config.toml
num_hidden_layers = 10
hidden_size = 160
num_attention_heads = 5
num_key_value_heads = 5
head_dim = 32
intermediate_size = 640
vocab_size = 1728
hidden_act = "gelu"
norm = "rmsnorm"
norm_place = "pre"
norm_eps = 1e-06
positions = "learned"
qk_norm = false
attn_scale = 0.177
bias = "none"
tie_word_embeddings = true
parallel_block = false
init = "normal"
init_std_qkv = 0.0157
init_std_o = 0.00351
init_std_up = 0.0157
init_std_down = 0.00351
optimizer = "adamw"
learning_rate = 0.00257
beta1 = 0.9
beta2 = 0.95
weight_decay = 0.099
lr_head = 0.00618
max_grad_norm = 1.0
warmup_steps = 217
schedule = "wsd"
decay_fraction = 0.561
decay_shape = "cos"
final_lr_fraction = 0.05
batch_tokens = 16384
max_seq_len = 512
doc_mask = true
train_tokens = 106700000
max_steps = 6513
dataset = "wikipedia_en"
Each number is 128 + 32 x the weight over the matrix's rms, rounded and kept within 0 to 255. Layers, rows and columns count from 0. Numbers have three digits each.

# up: layer 4 MLP up, 640x160, rms 0.165, rows 539-558, columns 0-159
# down: layer 4 MLP down (transposed), 640x160, rms 0.13, rows 539-558, columns 0-159
up539:123076151156150096126107139158077113106144161189135168121071152081118190106143147110154080137137098098138134163096033151076141114132101195089105121185174096138055107115067160119132134148145123119170075125111118163078135205042111089084094120144085099123158127153112117117118080115087168130149197087127194164186113067123134122060109104232152121169123132160151104104113129095109164047105092166164141146166086119088157107109109099126125118182134086106106125124113128135113108079038137
down539:133135123157147180084145254171143153152143168154103101132108135126170147150132183108136135130117073146183164152133142122076106048171122154156063096149075173125110118036124154136156108116135164123070130197200088088080163191074135153150119185146201090157187149051106159087127129100121069161139154087112159061075104115123163161069046037062118090109164181183109164156132088094091070169111140167072172094080067080135153081118096097070124127103061108079028139204150098106175182141144125
up540:136065117119146158107088113112158087077080096124197163165119153113115129131099138139101112127099110071183080099091120138133101137032104138110092126086176136113073160164119157137147154153149106112167097105057056201172127162113058104068102165137076095137154137197177167108115075089127160080184175167156149131133096081162158144140137067057162124129133145151114114123094121136140098140118068130131130223166068128112199109189141088086090116134140164152089197124104116207156075112109121
down540:051154112154090102182086117119111112136193126182117105179176198115139128093093077166101130129086150088083134124080124180132118108152107141161093078071143195126191136113151134106131038136163153134063103031125111091062143043139182136173104205057138185100117149147115100091098167091157060139111133131102107116182117093137163153186162148193142162067136143123028145198174103176134116110111171140110140107084158125135126100083086170115107118099133055123110165129106142183148149169173118
up541:130149176113150110129131125148118126096114132131116117116106101110088145129100155156111175127144126175179156115123103130148154100121123151154132115167146122125110136132178136111169170105094159151124161168142113110087123161107129125109131091196130189145147130137124105081147125123132152133128079145112112120096107166118119105113143125156144118103141127131105134157126161119118137129161111163119126127129095132141125176133085102124119111141115169101149119116107084135130118117097127
down541:148136143118144086135129140098106114136156129151107134112105135145145138128134125110160113113144123139134141127132115128123146140141129131137136123124124126124135123088140111120127107117104149077134112139131114132135127138153139134110117121138130130130123129130123105116123118141147135136137143121139150140121124146093098098122139129112121146101113134141126138131130107140139138120128129143131134144141124112131128143146126127144115140141131128120117129127116125143128111127135120
up542:134124087137089093106082133173131084095112145171112101126121193071099150155128170077100140141111128150113098195130123117129145121126113114159143131142163134127089143124081111107126147141123124039072110138153179180142193150131159170078136191145070147152101115150213224114138065127101102138147082112132101142150108143099160187083130054168127104074122161116129132077135161172147115085130158145081148129124161154146122121124147158063149144135096181186163136095127124180109130193148113
down542:139141142112114152174120179145135093116128108117138141127144121121078119125177178099111124136128136073137108118094126104082141115137122142135148129175116168111162134113125098098102111127101139143134109146145138121176130148075165129089116136179142120107131115131149109159137121129111140096120154132159136119124089123180126117100157081145119095028173136147141125111139137139125114148112127133108152085137088126083120124112113145146127116123061144174166122161128140178133135130141123
up543:100091205103119125138102140171123103086151138120126149141121156118081128069177087206109159154111106195178151135151119104131142146112126140175120117163153102123099137069109095121158156108075103129149157119114164135099121146103136113148108103143165162142140124148134189093163092128139123117136127122098080151076042158109134121146133112108143137111144141118148159165126159149125149104128087149142127144081062124116184152149138098103131099128101117160126168086086076075149119126093128
down543:138109153133142125154124103110145135137120141111116152107121124116164142134150132144084123125130147121136123149153126108127083129102126118123123123113118163111105117163155132148130122136124146138128141134146128146154111149125121133120105118116114113123132120117111130124107138131127130140129085111134106105177131130132152114118127084132132156130156114148128111112115110124118136121121134163115126129137121136165125134144143135164118109140133106126101100133123138112127095124111119
up544:082155175129131182131094111188165120121101174119145120115111133105111158102165125166116141139075133195174116134129133151122146123093133133181135102117186114129140130116114099126126124119138116124106180103105152146076119165154123150125101149115098113129140115114133137131168085124101133139144133134099113122128035146123150121116099123154142168123133133082155142112155173146114145112115082147109157146120136140175160189166098135100149095117148156191106139074122108116108103131062121
down544:165136103139124137093134114127126140170141153121134114117117146116125144153114118117134129121101138125128124143142118102160155145117115109121145122131131126103107106126122102164163133103153116133132157124124133115103139089131138111092126108110139136111156109108136112147119131119123118108176134134110104137106087131170119086135111123138159154130177115122129123115101153121132106136149101113134127107119109134123121120116112127106136154119120119093122154135144140093111127113145116
up545:092074106128137143055104060157165104159135132095092122130147128139132128098141076171045140106140094149174042168188035099153141129150114159088148147117166093144123141168174142133094147122127028123036093094057105173130141201133181151112107155110132126091087131115078128152153114135197098136147147111045119150050105158133108167144076085158102204143092145112127113165144191183119148165134164113154198182103128122190166120094193137068202159113104154188095084160143085074107173129119137
down545:084128194165168099150138113147093155102160115098090075153147179081079082146175151128181110118125113158202136083124115090084124126182142173070050144170112114198150112094114170108111143113131115145125106109136211018086138102130139147112156046096183155099131109167104131191105077151102151143167079133124185136116109142106122126114164141099129125122038128099090124115163142181116161189064128073054127139150182120142173169124164117126100121116135185070089050144102037162135120093140124
up546:102158118146150102077125116137135093135090144144100133068089175120098171100145100144136148132153158116129095240130119107126092176166080101123161134122136099179094156119127182095128163147128133122114139146105170187150147141138102113124158140147165153149088101092180164084094113072179083090121128064115133138085106098151128134107121084119167101113106132155126098124135078110174125112140107153101141101107071139146146110106138132075133154128124118125134089089128157105152155195094132
down546:141172107143119117126102205176143050176072137158130101146094159147134183085188171105171112191129165162131142183083107109182128101148141086213094105111170146067141093164141123156054171087144139142187150089162100093123139188085176089119114126143118139130160127089128142121175042114121151138177106147078148145148161131112090077120114112115059106117147109120130114117143135052100111150127148106162143145128059114143161128100092083172139141141097111091127097083101123087100095130087149
up547:112130131111136151089118129127141136111130143108174127146140148128165143113160090150114166173148119138153141149119126134152144112114140118141158111146156125125100160131116142130131103144111145141135136124120151117126111120125128122135144106151161138126128143120146152134130105105140114137084128139107120131110069142158117115119117126126120132115143147112141139120119135097127131155117123142134136149100119112167144118123121111114144118153160119130114164096128115095158131134120137
down547:147141127115130134107127145129139157135103161098116109102160119120125110148127121174084116139110144070138121175119137145116099100129145118128124126154125152109112066106091128097151099143115108108154140119100154125095095162114116101119127130169084150110188107132147145144132114138117141126101116097134183133140115130124124122128130173143131117125129163133129166110169124129120181087127116115119132112091154104104133124163106135144108134126119138135137151149111132141154155135147100
up548:092056095140129149146096081162113095093107157149139135112177131084131171129109161153151133120144131119111091107143099114168160152128155174209125100126167108104167124176177087145110136140111117193114174159116109132127176142183152094084150112160073094142115122140125112185146066140126145100114125137088142188106118173117084138174144146073076131128095138105166123099172175154128147187118117129146174170110128130185164163196070100083116147128175208088115171076122137164152126097127133
down548:136178192114091130106120132111100171225109118099164143159086118165143124093119093161109164109115105107146178149069146096135133129132108123075140130122152176121143130159104093146154074143191095115114088135138157162132118086075177171111151242056142181088188167183126141074159161119105071196161214128134069039140127068110146143122066120101084157137182111113161098083104108061139221071120168199153074131175170126084125115112079125158112141132102062129126122127144117111137123136088114
up549:081135168101148149123129115182132086063102161143145113143114160118123152088146089160115167143071098147211108147126099105122165150095153115169158109150164101127120136123141091130134139131132120154143165143099165160099117157106134146157122119150134152152127124119160153102133089103106105125146115152115113136122027137143138121126074131103125169120128107135159137144108164140133170111115108150137125154100087112130150159142115118090148081136114154163131131077082104065119136116066139
down549:149118162090098163113149117140106127152133131118090128120119121112134136152163127124110124147093129165146119126145130111125138109128122160108142107115125162130113144138135115144146101122101161138103126167139165130141129125116138106118139131151135110129096129127106140123112140112164123098142127137109129153121103134100122112133085091153143133140144111146146123113128143126122137121145116139095105161126113153143135126097124132152122119107131106114112135123145136146114122116114124
up550:132115216125119117163092122181145046074108112121152090138122137112137133051125120131114153143123122177185137176123114117155168151147147131137123126128147108109124128118118088133108148169120159093145129145096126142080168147096123155114108124144162139141140127110135143129152054123131090107194122120143157154158049150121136170147082139163155226103118142100157136159157136172128174168128131135115113125136124117157100144095098118081148133124060166168115126105106114139147137127055127
down550:086203149118154123112136131084178157127136146138097109129107165186175165135163105120119123138120118140115122126116146114116133160138128110107152114132102149112145134145116168121177113111125108150123126091143107089083160173133115126097138183124059111118141126170117132116177089142129152118140100121179137165144124121121118133143231097138082084114165094101165153061107119154145179124126110156142164159101140152151134119157113138150096111140119064097119117098162120106077100163116130
up551:090184120134119123069083126211182102128122141136069079067129147097099118101227077105148117158089129199130105182126192154160146117137120106142173125135148138116144148112088136101159118110193117126120160095158123192107184136170128160119106152121143108157115075146132144109166130123139120089109179125114118125085113169165141090129100115132146144128107164132176142085125207144147156179139148091123177125132124160171188110169106123152163116123172142111123206079137163109155109091121120
down551:130128108156165119104136176106220168117076192162207176154164050119156151143150109146137118102168119119163131056094184154077109135093129126092101151137158075132155118146145122139094100121108147075154055131138115149080087180145129074145130113071162137134172122148105089169102111133116156115140119155146177154106092098104103121154113100147154169078120126127055126116124103095125089106128127120164139150132194123127163133112138165087168111130158179133155070179175078108132140183069129
up552:161097182122135137159117116123114096055073151110098163129082131114064090116111177096111142144065139127146105198070106111162192127082117118189076107162171081115129132113097087113138103162112068073124106143086086183169133170092114113104126187138087137178105123123179124067134138106139158144111172159154130167083086079081138124121097089077180176141130074143114115103141115130133142147120163148124071128157080133130082109110125142062117154142113170096128182085124134169142133129139153
down552:081108109146108080136123129140186118174097118107118126134149126160152085102114102137134138132188099077082121098122148132109109157143123112187161118121127131201142134182157062111078109145170121134134127120139109130097168133111135118098108139092118083122164118122118148119173085141111102149140116097115134110095117114125173131135174165131110156131080131113164159074144128161116155162167164119173194124141102101110144159103128131216148144126171096146181175080101099126139119165178105
up553:094138173133104235118106075150149080122111122118176127131130133127095159169166067167073154144105134140175142092103120138128118150102130127147121124122154131098128132142083087134113124148088141155105168113109144132107137160152127137129100159110105127142138109156139198126179083133103136100159142126119099127148065115137185114111078134083123156122136146091163121146135157159128136122105109159144159151127151143172149169205140144112145090116161157158128112116104141130093125127116111
down553:118113135097118164147107103114105122160130137139120147134121159153121122170126092155082109110100109150146156151146121132165148140094133130115132118132119119082114119136147109166150160156131168141094130121151105104147135125118128128123135106135120107108142103136138140145131108129138128108159119143135123107143101125176157127115132093139101141093161132127145143138114154132107125143119136121138134119099134126126158134129145133157133113125143133144134128141130155118141138115138122
up554:130079144106086100156113096113168151118118161184098124125096097137095174117141154195125080153142131099150177156154059058031109134102103148072115152131074113075118149129118095098180210122161096104087122153096108174142104165107119092128128148177100113067126087149127158111192068134129130135127132128171150182124106089122133039090094087163101213142101135135122086132151163129120082098121135114131106218050052125061125140100126105114112082124147109096116120024091132043071082104105156
down554:132111130106121231178136129144050112183095164159116151112147101091139147143092174082125121159124113072098142086154141113108099135187128121153127124101103115140203143138071112162192089072120127050124121134051093177187101106090192121086170182126073151117103117098137217142099088078128174094097139181100124082157122114143152098146092130214110136096119152160088163115152140104099079140144145221166182127109118151129139088172116106197145110115129150153145118101108114158107122148127098
up555:148113138088103159158111121121102134104111134127138118118102123059039100113174126105116145156085139167146103181059118137133161057102108114161110096165146100112113125115112107109166109167146127112094162119098174155138160141163091115099107109158146097167111102081125113092145129064120123110150152172156098137085086098117145155097149159091174151135125090096141145093127147174106114169146130151086106147134093150130104190134120115083151146137149156109129210117066140146150136108140124
down555:071137152122143115143145134121157119178129182150125124138165102149169088110135093132185130140129129097090109128085108124129129139104123127113167126138140127152143131166124132101116126150149139106118109138111128126118114120143140133076135103122104116145136113126114129081144122130139134103144108175186138081099092118132138114098135133120136133096086093166122133080109083165114091110190160111126136135128148127119138123110116157127112136140141091153170088153107171128134126125234111
up556:070074100121125082090139133101117149152132128101205172130129121174125136150203114138139177147097140186134135121133129133088118095125180127120112062098212141167105132145125152151134107180096033147119086093105156175157102194134164103185134145109126190086154117077183206102098115062120140155092107141065166173121110106120107151135093064143081158100138132141119116147085152150124133092037136177086159129137120133135084138190167159066134164149161088177108075069132066123112081165097137
down556:087171213085117165134146117212128118129142176090082173119136119172225087111111146138107117138143133120194126133118148109157153139156089107119145168146123073120129119070152119157149173163062085151128122050103122068123123176139071128034103056134138111120129113080141085132133121129125163076113093134092182062124097110099186144132106183120086094209120113130137137146111076095128105115147073079145170068150099112129140160141122068151193129147108115135134102087118089157087149176153110
up557:094107154112087143087121139206074095145170127148116105087179126108065128111141111115083150155120129199128150160110174098139141114149154099175160088164155140096131138107145126138140118140132215179116167145119151088127148142091069140170121152135177145122071134124124167118182087128131124120096090136117102172123122157133170155096111092176169088108133163112168105118139177147139155111096130173142119132120151152196142153114168122103155123150069132147134112092138122148128142153117102
down557:159133156139167163123154123132178142162152112083109127151103186175113104140119152146119096122094155116100130134116139174057090126078124107108128125090122146127120127120113135072150144113074160091197131181103142131177136126150215142126121068118166106129102150150075078116126128122140179133157125127154181098134102143096107099104079106109159098103236119120102146126120115096115113189162138121114173113162144098126155132154124194105113051134141119116145133146081171152110098125177127
up558:113171120128092223086093101102154072154087151175149109121089136140150151146155051140064165150128107125148134101118133146146143165117123115157101145100120107101134134139107082108086113192117151139105193130101132138107158143154133143148131168137126111131163119146117166143182100125136140105151151126149168117066097109062163140115080131171104135179126151079141155124112138198136132146115132106114122135135165122200141165120122151131174090128197187184125148126141147171089124158102125
down558:164119169123130144124129150100136111100154134152105091103113124165132128139108145093097128119129143156132145102145132149122110105144134123158123103117129156151131126124147160118153174120158103143145125107110110125114134121110115142135134122163128150119134127159105124125124087121149145153113152158147106129145044132127133119108091122127102149130178142121112140162156141110106115133119133142100082151120160114109099118092124133085105149152134123137121157160137143124142138125137123